config = dict(
    n_layer=8,
    d_model=128,
    n_head=4,
    n_kv_head=4,
    head_dim=32,
    d_mlp=256,
    vocab_size=2048,
    activation='gelu',
    norm='layernorm',
    norm_place='pre',
    norm_eps=1e-05,
    positions='learned',
    qk_norm=False,
    attn_scale=0.177,
    bias='none',
    tie_embeddings=True,
    parallel_block=False,
    init='normal',
    init_std_qkv=0.0442,
    init_std_o=0.0111,
    init_std_up=0.0442,
    init_std_down=0.0111,
    optimizer='muon_variant',
    lr=0.00539,
    beta1=0.95,
    weight_decay=0.0,
    lr_head=0.00651,
    warmup_steps=200,
    schedule='cos',
    final_lr_fraction=0.0,
    batch_tokens=16384,
    seq_len=1024,
    doc_mask=True,
    train_tokens=96500000,
    steps=5890,
    dataset='wikipedia_en',
)
Each number is 128 + 24 x the weight over its row's rms, rounded and kept within 0 to 255. Layers, rows and columns count from 0. Numbers have three digits each. The size before them is the row's rms in percent of the matrix's.

# up: layer 4 MLP up, 256x128, rms 0.142, rows 70-94, columns 0-127
# down: layer 4 MLP down (transposed), 256x128, rms 0.093, rows 70-93, columns 0-127
up70 091:126090102079134154119147117154115115095131138110151148119126140148097117158164156156162125126127144121167138138125141128164081123115129115136155116133120106068120148141136142167107090119140168131155095131134065108111122099148087106107148131159159116138114128100140168166078112138175089122141133170087143128110134105117098147139154126154112128176115097192141106130126146127119127147112
down70 098:124105151125110123129152113131134126128156140126149123108081134107146149167126166148124120115099120100099130130140140134102155116141142131102147116106127145169077155120157121112137103147140135148117154144080089069119122159191148127105089121104172159098132109154130066142074109155154102152170138161095127103110143144129147131098149121157118115102122075130112145156147142079141120112126
up71 100:134139118091098132129111141124123128098141127130109135167175116134134147163119162159146083187091174118150100116119130116103163119165158065144165152106115119127106144147114160138106106121169124086154131161184124135184140129146080162085137100120131112119112123151146128112154140120116108095137170143109111100102097160116134148141126104131094126097113105104134140105113123131126122166125
down71 102:135154159124152115128088132131120111153148137142130136141113133113109145106135107143119105162151103089120114145147171162111094105147094146133141161168142142167137124152147123117122135100092131142101166105084099109147134133133150111156166147142084098126116187098103123120097105155117104129093100132137106136168098114116151092079128124092092130120184123188152121130176134096149120117142
up72 103:161129099075139164120114142101123106135134093106119133136108150142122111147110093154135135121106135148086124155176102097163130103117136149150139123081142126136128143158101117180149072139154160159154129135131178102105145102140117116087112093169114081135099144112183107161095182131120133107142097103126119123122105106131109115116138108091126180162130125160136149128109125150106130131118
down72 102:104120155130107143103142150128092084094153155142118125179100111133082152110126117156155103113114142128158104142148125132128104118112128101174166108134121114113114158158135151103141158163121156121076137102107147134118093146159108198146107138131142113103139119131099102107153109123174163105174135131137137108105134121151098109143169103158133092140112155119128103175136138092141080100107
up73 102:137152157140181116144181171123139129105110130138123158153079089119104098104123102141141103160128146117115164139138103156161112158152145098134127156171136110179140185114101150119109080101097107127088154113151149127125100107070129153108115143137109136099124114155106118169118128110145127128143134138149120156090130149145112088098112117147135134137171113079117144109125124117091109118107
down73 112:107139114094153148117106166136109120141099084189091184102111126121140154139042133128079117127100123148121136118131105115055196128104108158122134155148125137125168124158141104129130104115142112130118144128167093154126135109126134098108123137135140144124148133160131107143085113170150133157080139115127127138129120149129138135158121144182133146138097114124128142133127127136082116138137
up74 105:159130113123175108140128130119158113145140138092123168106145138160131096158069141096129100105096177128138138112118132128135125078139173097106162119121119114104131153088103100140169127141085103109130113111090165118108121131145098100127099140131119092173144154102113150099117164175126170138121151139160161149123163107131101093107141137113102134100120143137119110124090136172143167124133
down74 095:111101132093145131131135169081101154091103151167122114135140137113101099094073087145122127108147171135149123145095114141123132115129127139104101148120115152134125112163174112130151128104154131127131102126120134182088165126157182134127146106114136162110115134106158097109111128105086121092122120123160159116114153168062168080133102128151129163137148131128132151154173130122153119136132
up75 080:115123141101112127105113133155134188090084126136123123127146103143151180147099163089129112121104127102114093133116120127124092122109178113142123150138093115088148149129109109146096080081104164127177118105107111143121125090108113134138151087122109095118116149111181157102131145130145138166136099120126116092150116126129177099101116148147107142155151154120171119142125143159113139102079
down75 095:111082132127149068164107129145099073125186082123145121118135089163130126145144123120116120130187186135103121079138106113080118112101134119135105121160145121135126127104141127189129119133112146127094115138109165171148132178144144127130129184119130173115114135130144146130127134130136134107110097152089114149110120115116100139105170139121114143115133094137154166115129142126146109172131
up76 098:150097156122148188133090166112124172151123126145060142181136114125104131139135102094166106109125146149156128108108073132131118139132139148133108155144108129161157112186116097118134071132094112140104115089182132108132130103138124127146135145113111137113122143129156135126115108128108144145128141196107124140120069126155092107131099141130131152077125130115115138118106124140133112161104
down76 102:122111098123096139140143148127134078168135125148085103086192169164124134154124097143095137106141111134095153151112166128112136081101160131124182122158095136096133137120155161144146147120127101091132102153131150133114119139124145169112134109103113131093100147128114116094158142141123113099092113153133150113167132146081150116134144135168137110164092153115171158135126125134080125102124
up77 103:143103097151113123151116149131099139137126115112132123103118072115131098162143134108124135158164142118178130099104105125155173118138104137147114116148166133136107163117160127118081138103120109134109143120163116102127100118116099147169173136122101132161110177140136145134138146111156188117110114108120129158128152170121099144132133120089066156173106119094089119169127122122102150119184
down77 093:096185135093178137158107133155120096143135125115109103115127103121142164141100128152158122117107147165124124148141153164124134107151124143127143152065101101173139116109128126108147114133134135099117119121094130135132090105170098115131124128154115151130115122113159136081119190089136128176097131138126100082105125159164133145136151128083107150136151119157082169128122145071150122117138
up78 101:121137105107085095076135155133116182136084167138161128080118137121114150116112143134137139174127150141105125137117151078116140138092139138142113116140106128178143176124137124139136143139128149123076101147139141153143135148132124133094134175155165112148162166136140112093126125142063115136172106108127098136113167119142141160094117125100110165126117120101093138127108072148109118146114
down78 093:129148152145145125137092100107123132122115169113138117126138163108121121129132079141167126150111153085120153118116137116118129158140129136105156137092146109102152183106099169127146096118106135150080099107129130152149092105137123099100135110132127130145128098166114158151122152138132076126210152142131131116112142132104118150152123157159167139079141136126103158096108093168092074140114
up79 104:106107120148107120121177081133142115132140119133075159132155120132171070160167128086117142163156164167108169128162123098154147158115146084137110164131081147104123141096115101098124144120093156136136136142140117097170152115125112132130121120104084142141114154138172106123102093134148119132127132104145154121151143106178116120174144150112135112122154115138133140168095113092117108139111
down79 099:149136178136124112128126157120135151159092054108155129150174128088139121147071082131114152128112137119134128129096117109147169149159144119157106099113194098164107134134174132085155151124147153142157126122098119110138129096111130139169145121148168170124144130118124100162096161132125119123129117123122168132112134160088102083115107139129121131123115122127118116087118129110085116108139
up80 098:117148107116128164156132146124124128150125113128131131077131109080125147086114140097154134102128149099110094096133115186156171124122123093130122144130095118104144109125137174152069161112146101119147123141166148112134070101099110119107151138144098088168116149135114157128123127164132124101113132139126135164097143141137077175173142144129171137166119139129149085132099116127154128134091
down80 092:140094175136144151146147118139128143140172120149090135163126149116134149112149094135105122097130125132132123214145135143147138114124158130109106119103160090125163089092103140129113138111140159119116144069112143180145140085144167118137145127122123163109115105104178143169111115125106103088183095123150112089085094129102111131139109135125156118117094123136123146134129099145099144119133
up81 104:133146132153143131093172125065130108131115141128132137101150144156119125099090123130150104164119126109122140109114127127154137138108120087124168102129113171115152107113139114104153146180121148149136117125171092135104093123188155142127125123099153104105095125148095076065128117103138121111120148138108187158148117139133131111150128130125081101158131115121098112150116123181139149131185
down81 097:128142110080147081127159140141150118127116075121163177093085134142145171128193123118114132095110164133130096135094172135140134096144076110101103162132112101115104128102148149142120123088140134135133105145090123159153141125129123153112165129157126135108158116114089104168113151124113157136154137169132126108158102124118131140089168137163105113112126160115132183110108106112128140141118
up82 095:130069133120116102143150115146147127130125118132139171144119098139129111107165151176105156090145149129156158121131121108145145136142100143061130163126119143160139116140112142140107091150116128107155159117118112113117152128100136170111113154119119110110116144163057123134112152130146113091113152147118110140128114150161137099188110084137154187115101118093115101160117106101103181114139
down82 100:081149098093111137141082063106100114073101165167131102132122118133122143119129150132123109138113142119156128149096136134142130138130150107135169147127130167155109120141141142141173147125103137127129094143165152062136126104114158107112120184120141125106142132136121127143160073159095141123143073150131210140109140128136149088127108114136150124124132124143152111115098135127143131162121
up83 112:135120153122158148076087125160167134102127160118151131113141130115133096141118132152111096116134121117145136112161093127123115139117062142139122127134109141101116162151151134141148189117141099135133120147085070122102156109148121137118128101127168168121150125152139145133143152160107094085118111109144129132108152151109084160188117114081125120136122131108122159094139094184121132162085
down83 105:128110152132093124121083152117121093124123102130181114112122137138118116154140090190073127124140104111141142121134121078116102116142077136116155097162130139136160098115143119134146113103092125127139105159089129156175147106136094167139146140133141117094137150125116128142141142193150132112149151103120129209123131148116135130135102110162136166096142107123106130102135089174108135108123
up84 103:157145122114100103105146118090088115140140150120135118146116139173133126109128136155094162141148170106131135131157097161162091112157157084131144075079120110138131091124141081106127135086128129129103086106122086149106135128158094141128126162122160138111115154140163085082090115132127125154119169150172126125125133143131090124115140123102146107131150142155151107122122137181130152172099
down84 098:136114100134137136093140120123160126185100138114120107111079148164119121119110124132100129119101135124120139112088125165162145107092128172150117131148118153079132146124141128111095136092146109160133115141130113150122107170133140138137115161171142154127157108105171098160131178136160121147134147109112144146107134152203102105101095108149132080129102109078139116165123112112093171113141
up85 097:152131107110089149098096133116116131128140144158125119132113115123068153091151121140132055114133110152136135104144138116110139114147163093132146162166161120107099139136106126146100143141084173150142102135122121169090132144124157148153162115085071122138158121108129138107098132142123157105158108126105117171128137146126088145108165080113125198122116108121152132130112149154150146102135
down85 106:137136136170138147120157139143163148155101096108154157092131125139137173142106117151115133144117126143119134134132146105091114120147170137170110132126104100077096090146125145085109158112165090158106124170142178103153109170134107139150129099142112108152079102157131142128189080130096108119097140089112088106114113150130147124167103153126136125151150140133103150120136134100124121111091
up86 106:113106159149131137135131141157086169160122169141112127128147093110197061160193134163101123112139150137124122133106123135117119154137105116124145146125132135144114123151098155113118113122167163151126128128096086135152134145112111134147109145112162099112159120129116118154107137104118135133137102105087137154114059125107149137134167168127108143080116136134098152172092142100110102114163
down86 107:134155133148131101096160116065146095106145146102150104117097114090153154150134066113151132130164153124137125134151150123112102165129146124130100142135106095116190098159131140130102148109099119122119133111148109135108117128157151122167114100114099094136110124155147106107148170085097134166139142091169092097162150156110132135137164140158092103143142151107163135116120111087149124113148
up87 096:115119161133104173119157112137136117138168118125119151145105144143155123111110164106127155151111160107143131110094132137133114083184154122139096119101145105125104149127080135087129153129126158076114140108122129089134186102141130151138116140130136106125079123132116122167169156096044102160192134099137141087128140113158104157124139140140141133145110116133129137131084126128127105132108
down87 102:149092108111077143113179104136145063115110103151152140092157165115123125092128159130114150117142139099158130152120117126120138170085120153142110076132098114137148129118144113164102155140111138140143139115143119085136122115134145095136144136090163160113168118134135121122134108122141153100126140154145192185101121149098101092128125086146108131142174132139120096102132132169150120098111
up88 103:178152133137097138155142137138157102135102113118110150150140119156132095135172087165127096152097118132110133158159089121168134145134128114134137157127116138150126154119112123101138143135116151103089152163112159135118118152119109112110121182118070131129098112143104127100125095125091123116152111098126080118112129112106111081106128179163141178125137118110162197121163126089152156115132
down88 103:110109138141135090137162121086080132116135088134129129182110126113130122112144126134168100122122130139119132105151129134138130155114138150156124167099168118124116108130152106178143171118157136122138144120152094176101084123120110151129140114085127172157144125155089087102151118150145146143125118112111106091121109122146113122155118108122147123158100122103144076175134183117048115131138
up89 102:155088158108128145149145153172109153117120091152089111172169101122146125093152147160135146122135122121134149158147107164158149152114136150134095142116153124133129120169080162121113144101116159136124072089129114099101129139166136107112133123111150109104145160113117149089132159090131124103138118138121128131151126114101118142166159102120156153126178119132094101068070156118109108135109
down89 098:115152110147144145142135069168096144141177126095136108109142127104116166115136139136120108132102127097134115111182121122146119110128102119135163097149120123071155088145139137151147095132171137140169134104110085150177128100125124138166126114071111166153141151150131121144158171177132160114120142136137064108118123132124111139132137087112099099137114155124136099120097112106126103156143
up90 099:103132151166144166146155075149127135129137156146109149098146152129142116120147121100116113107161136108121154176160111170128120102102116109124141110145121117120128108130141130124108170143143147107119068114151105087085140136152135099153110147148091142102145129150167164106142095132120150110157142073072120123129090113118096130116096167136150134172118073132132116160124172133140105094147
down90 101:082143160164117100093133122157106123101132167146120193158166101082131122111130101074124095134122074172104137104110141138118113146148138107138126122174132146141152109126108140144157129114091115172118151091116118105152121158123145107133169123139119119150122148104143151128102116192126127154086130120127112090125133125119168100124127159117113130129150114133114145107110172103168110095163
up91 101:108144124138085175111153130122123136163102100155181087170136119125131108151124151154145158157149139111121113135157111143164117106141101168101131133146103130167148109137139130135117059119124117165112087133174130101093108098096146113143147173115111114123070105119117136127110144098106139089109140114148153124140116162133121095127120100138129123172159124117103120112168189106136152135148
down91 096:120102152151111120140145147124143076127135123138122161101158101108123114158119154139106106136121125135118127130126125130107150116081130131141178119133128108137145112160114130066160132141104119154158095173146102171103104110165134175132126132171123082085177109136133087123150151125106154131123096125119113154149082155106124113117139123110079140124079137171160167136083165136116147107106
up92 108:159166130101132102099134156152131113178083136139132146152131140134134065133133094149126094107100130147108086142179125145120163111124099117124095150122145114106166140135101123145090125169144126144112121159100154101072155120131117139136159111107140116128101105164134114070115132135097120148084134137145126120141164124125119092128093106151118143128112165151169128132163182095109160112146
down92 115:137160090081132111093161145157106107135120089110164146110141129110099135119119156123140136140166117161136149168117103123097106102153137150162071120153156113137122093144121147097133104168133137133117128109149148140091127111098134133119123128134159165139115142107140133120159129152132125086132131170124122127114149107112172089110081127075142165141132136119151102159199108172112104113086
up93 098:097097101165142110108125160124104175123174152149145103151128147134118133131124072151137113142091118121136174123103091117147102130100092097099118129110114138117169138119167115116124140142186086154128146151187105098118143129103088153134115150119156114145120126093153135195112122152156095132131093175133143134159116111137134100093129139075109125125139131119136139133137105126152127118087
down93 103:141133118166130115144182094119138137099138116189088085151133123117100125180081129142103127133110156099112113122103149127102140080113120104147117147105107139077159134105083119140132168141110081130132134125111157129153121112106104161082138150171139090118144130168138100099154133155152105140140117099099132112115139163133144147147115111148114120166090148125179128149164158120116112116125
up94 108:132119122116182112151196130146154118151099130135088155132103061110153135139117159129170171164134125143155160118130117139129207131084143131111111107154117131092102154144124149131093151086129144126108119132120138128142155093105121153084173095130117102111132123093116101123090141089151141127124148127131141174135131132120108117102117105090133137146160159133124148105111116154108152103118